config = dict(
    vocab_size=8192,
    norm='layernorm',
    init_std_o=0.0105,
)
Each number is 128 + 32 x the weight over its row's rms, rounded and kept within 0 to 255. Layers, rows and columns count from 0. Numbers have three digits each. The size before them is the row's rms in percent of the matrix's.

# layer 10 MLP down (transposed), 256x64, rms 0.0586, rows 214-255, columns 32-63
084:145123117085104172151134132154103138121086166161120171109185119160138111148078179115144108115116
102:136134115132124153149172092131066138125150118107192190146102142114206138086121128123133113161104
109:075116101161145105116135123129133161149103162151097133064074140167084112120130167122173166128120
090:162165137107128105171133126172099111067108131085087144132178175096105107149170144127125151150128
097:109108179129134107103149121129153124145118088110087112126110086134133100087077129118138078139130
115:144156163165112155128124162117171148124103108099160136074075146157134102097140108168115183111172
086:141097111078094101153102095081123134154155174169085128142153110167114169140160117109137084202143
094:177119131118087125121157113110121085132127206187068162075078122093144092063125143121121134103155
083:178151143173149161140141151145093106075179124104124188113121128110064146127139047091139139130115
123:088094108192136121220166156070111097108145132166100116070137169149165092135124172090134066127159
094:135152172155086121179125108181151107187130091148116111172130141123066154106146138117163103181141
097:162150091154192129147170095193080135092117132089203159126124156134142118075172156107115094094122
114:128088101100082146107169128125108132141088165177170143093097124163160114112150078120157070135163
130:120127101094161168113114136096128134183148159160178117114149174131133114132055128072128121098168
075:117141121127122068171119095128146132124177078088126160135124143089059138140149147092113146157136
087:103184161125128114159137142186115105088082143087142147158131145145144136141083103167113119151082
094:076079128111079112104154116211183110121101167072116145200149175152140139134153113110099113136109
122:129154167163122149104204113110089169186160159118091116095149106120144138157086118115119170092151
089:159144107147151117103156092109060123108137152125176164059120126112136128133104075113078097086199
099:131104148085125187130098101125173078201125096156149188132118153095206126117114140138155114134144
102:118089082180152127164143082164161133123118135170135086129191140057138100185088189084155128093115
100:069131104169119142090118119106095152147055105159103147113154104152127158153125148078062121157169
096:136151146143128109178145142129144126115152185122098088135158200095098147187068099138142119176134
092:193168079104131107187101116161209114122156085125141156163120114133124134133120092121132174109146
088:131167104114124132196163126140146135098095144076115121131162169051092104120107128119124135171129
089:092139139127105109139141170162121152146132108229168151130115152130127099170187123165111075133120
085:148141140089159111196120118174142114134147118124141125167209141099074129144133151125093095111106
107:110135118126115197124118112188084152143105107195180199141112122138092126145069108131066084122127
111:179132133102054140110167150111090152077132155112088096082100151188144129152052116160122112137144
098:122200136132096122161146124075165123138152154202142135069143093114184117140103089100151135131166
109:155114075135126174060098109175140131142122117143114113152076119115093076145113114108123092114088
091:135056140104147116151068114090082094106135169167101133172107093123174156133115086148110107161156
067:109024085143080179136124156151086178131132133068130116165199123163100127115111130123130111149094
105:140118099122120176105138072152115099072148144077154175122104119092161130131048085190077174124148
132:082134094117097186096159095129127153113122150133188145100121127124117099126097152072131109113148
075:114052091173112070120140093177102135100166119096106134097137073162082155132121152130133093089109
099:096078115119084118149103176050171146158177157132147150116164084125161110109140192163118117146118
077:091102124106132162172112115163128055110156119188144101172180126068072120182179108174135122126131
090:125124123135125131141083132193126109123140080155181154093116171119102153142146062157127162094073
142:105126195139138120107107113124092093074130062047106105167119180116094135139154171130101146123152
100:138101111169170090122081128132167169099172143144174131109200143082095135069136225135135128138118
108:118101184128119139088130109106132102167156168139088167106109143104094112167132049142189193133192
# layer 10 MLP up, 256x64, rms 0.0701, rows 215-255, columns 32-63
112:118136124091130148122087155078160098197113121110059059095182111120109115130130097153099191122209
089:124136157141190130118112115143157114111104145093171121107143065115160114065137112109064124124147
127:180158104112101144115095159198165160114108125142096109138152114159156101104137131151143110059174
108:156087102187092111167181185172117094110162140097093078113142125156112106136158174184084127136092
096:121127099120163114171147128088165053121130151142140090119109121116097114119071151078158177100175
108:168172159109149169100107184118143102127173174103089149104063192113156116149142140130135079102141
096:127153143136155228124086169132164111088133082130132154125125101169092195157073105172098136131123
095:159081136129112056076117138090093163151118194132143110179089101140100136158145120114148103132135
108:120159145110097127077137080112101098107067150112163158144106056123120165157151088058149147122135
099:161130090072166109140132153122158068079074130114101154161105118063126145168122133113137118099104
095:085126156101136113080083142084223135125146101088134110172175076157117138104105175076147164128146
097:155138125142097105176146169086124121125144140108116123159140176130164129066142157121120138097136
108:104184136113200139175057107107125152073137094132127145085103120149156120160106161118155114125073
104:127134170194136115041160146074092138106135097147132112146128101154102136154182139128131111116106
106:139138126164155111116182126061075090154154129126123128122151087204098128157119146133126184128084
088:124081171079173154091104147142115090104119142157109113144092124144110109111128163182087130118103
102:100096119138168108175046197105168101099112099108120129168128127121087089094167149145133143132142
080:041141138147106142105085139159161130080090099099090103188157147169145087123136150125209108129095
103:135121124072164190075133111078074171124150147158148131179068175109148099117114079100156150129109
101:096196172093122165096118218123078121118124196119145132083079114130120128064152089158139122141106
087:146124084117179121159119118132208083111110112052159118062094150111167145125075178116134163127110
117:201142115098149112173132110123179092120099157155108176109103119167130093090130128089042130070120
094:088118134078128159092169126075106154128111137118092137050112126101135066105106218112168095133112
116:135144148133151198119110107124086070089145096139137106159154112085110117107148133113133145118110
104:145143187098107160137065086130144126065122082103107083184073118112130138102126190161091152168097
114:100117077216109148116186165089139147114094118142148125097128099067193122071114146117127124132085
098:158166129165121079145115206173119112093142121115109086106073089153129108197074157132126165129084
099:117157193134141153112110173107139130116111109138130127110124173129152155056121091171140129088161
088:131133174122186130056100115085159126089061084128079081124097118134086064093164120130136127159098
095:190155132116149141185102129145187092122126124127122162119098086177137133108121121117121118049079
094:113198111114138174121099090105104120126180177072188150104115116115087161124104170131177096086115
066:157172089148132108127119166084113071151140137172197139148150154061118139130164124073061157155108
101:088132143102139138131139169172123120094123118138122088137075167142118118132108189069175128123157
100:128113119100142179078156084131153096176129102080089098096077128073087165131142177153100179084123
065:127187073080091191085155132083156152136148139119142096146140153154200092100109196124092145129111
090:153081172085159104148112181090086088119143172073118097100153118106151056135119119103133124113200
099:148101119131160085163104148126138096168086138063110121093100144085101125144074101079104119162086
104:105119125106162106107156168092208137149156093135129107075143154134080201111201079114174094135117
116:086113156136106147126113127086137115085094137065111092137118102134080148128133112160142171171121
097:125180086136135182150186084092124063142113076110144099152154169125153100109113090172138140168048
107:143169111066116129131096107118132130139122088103182140125094129112138128085094171130128118121130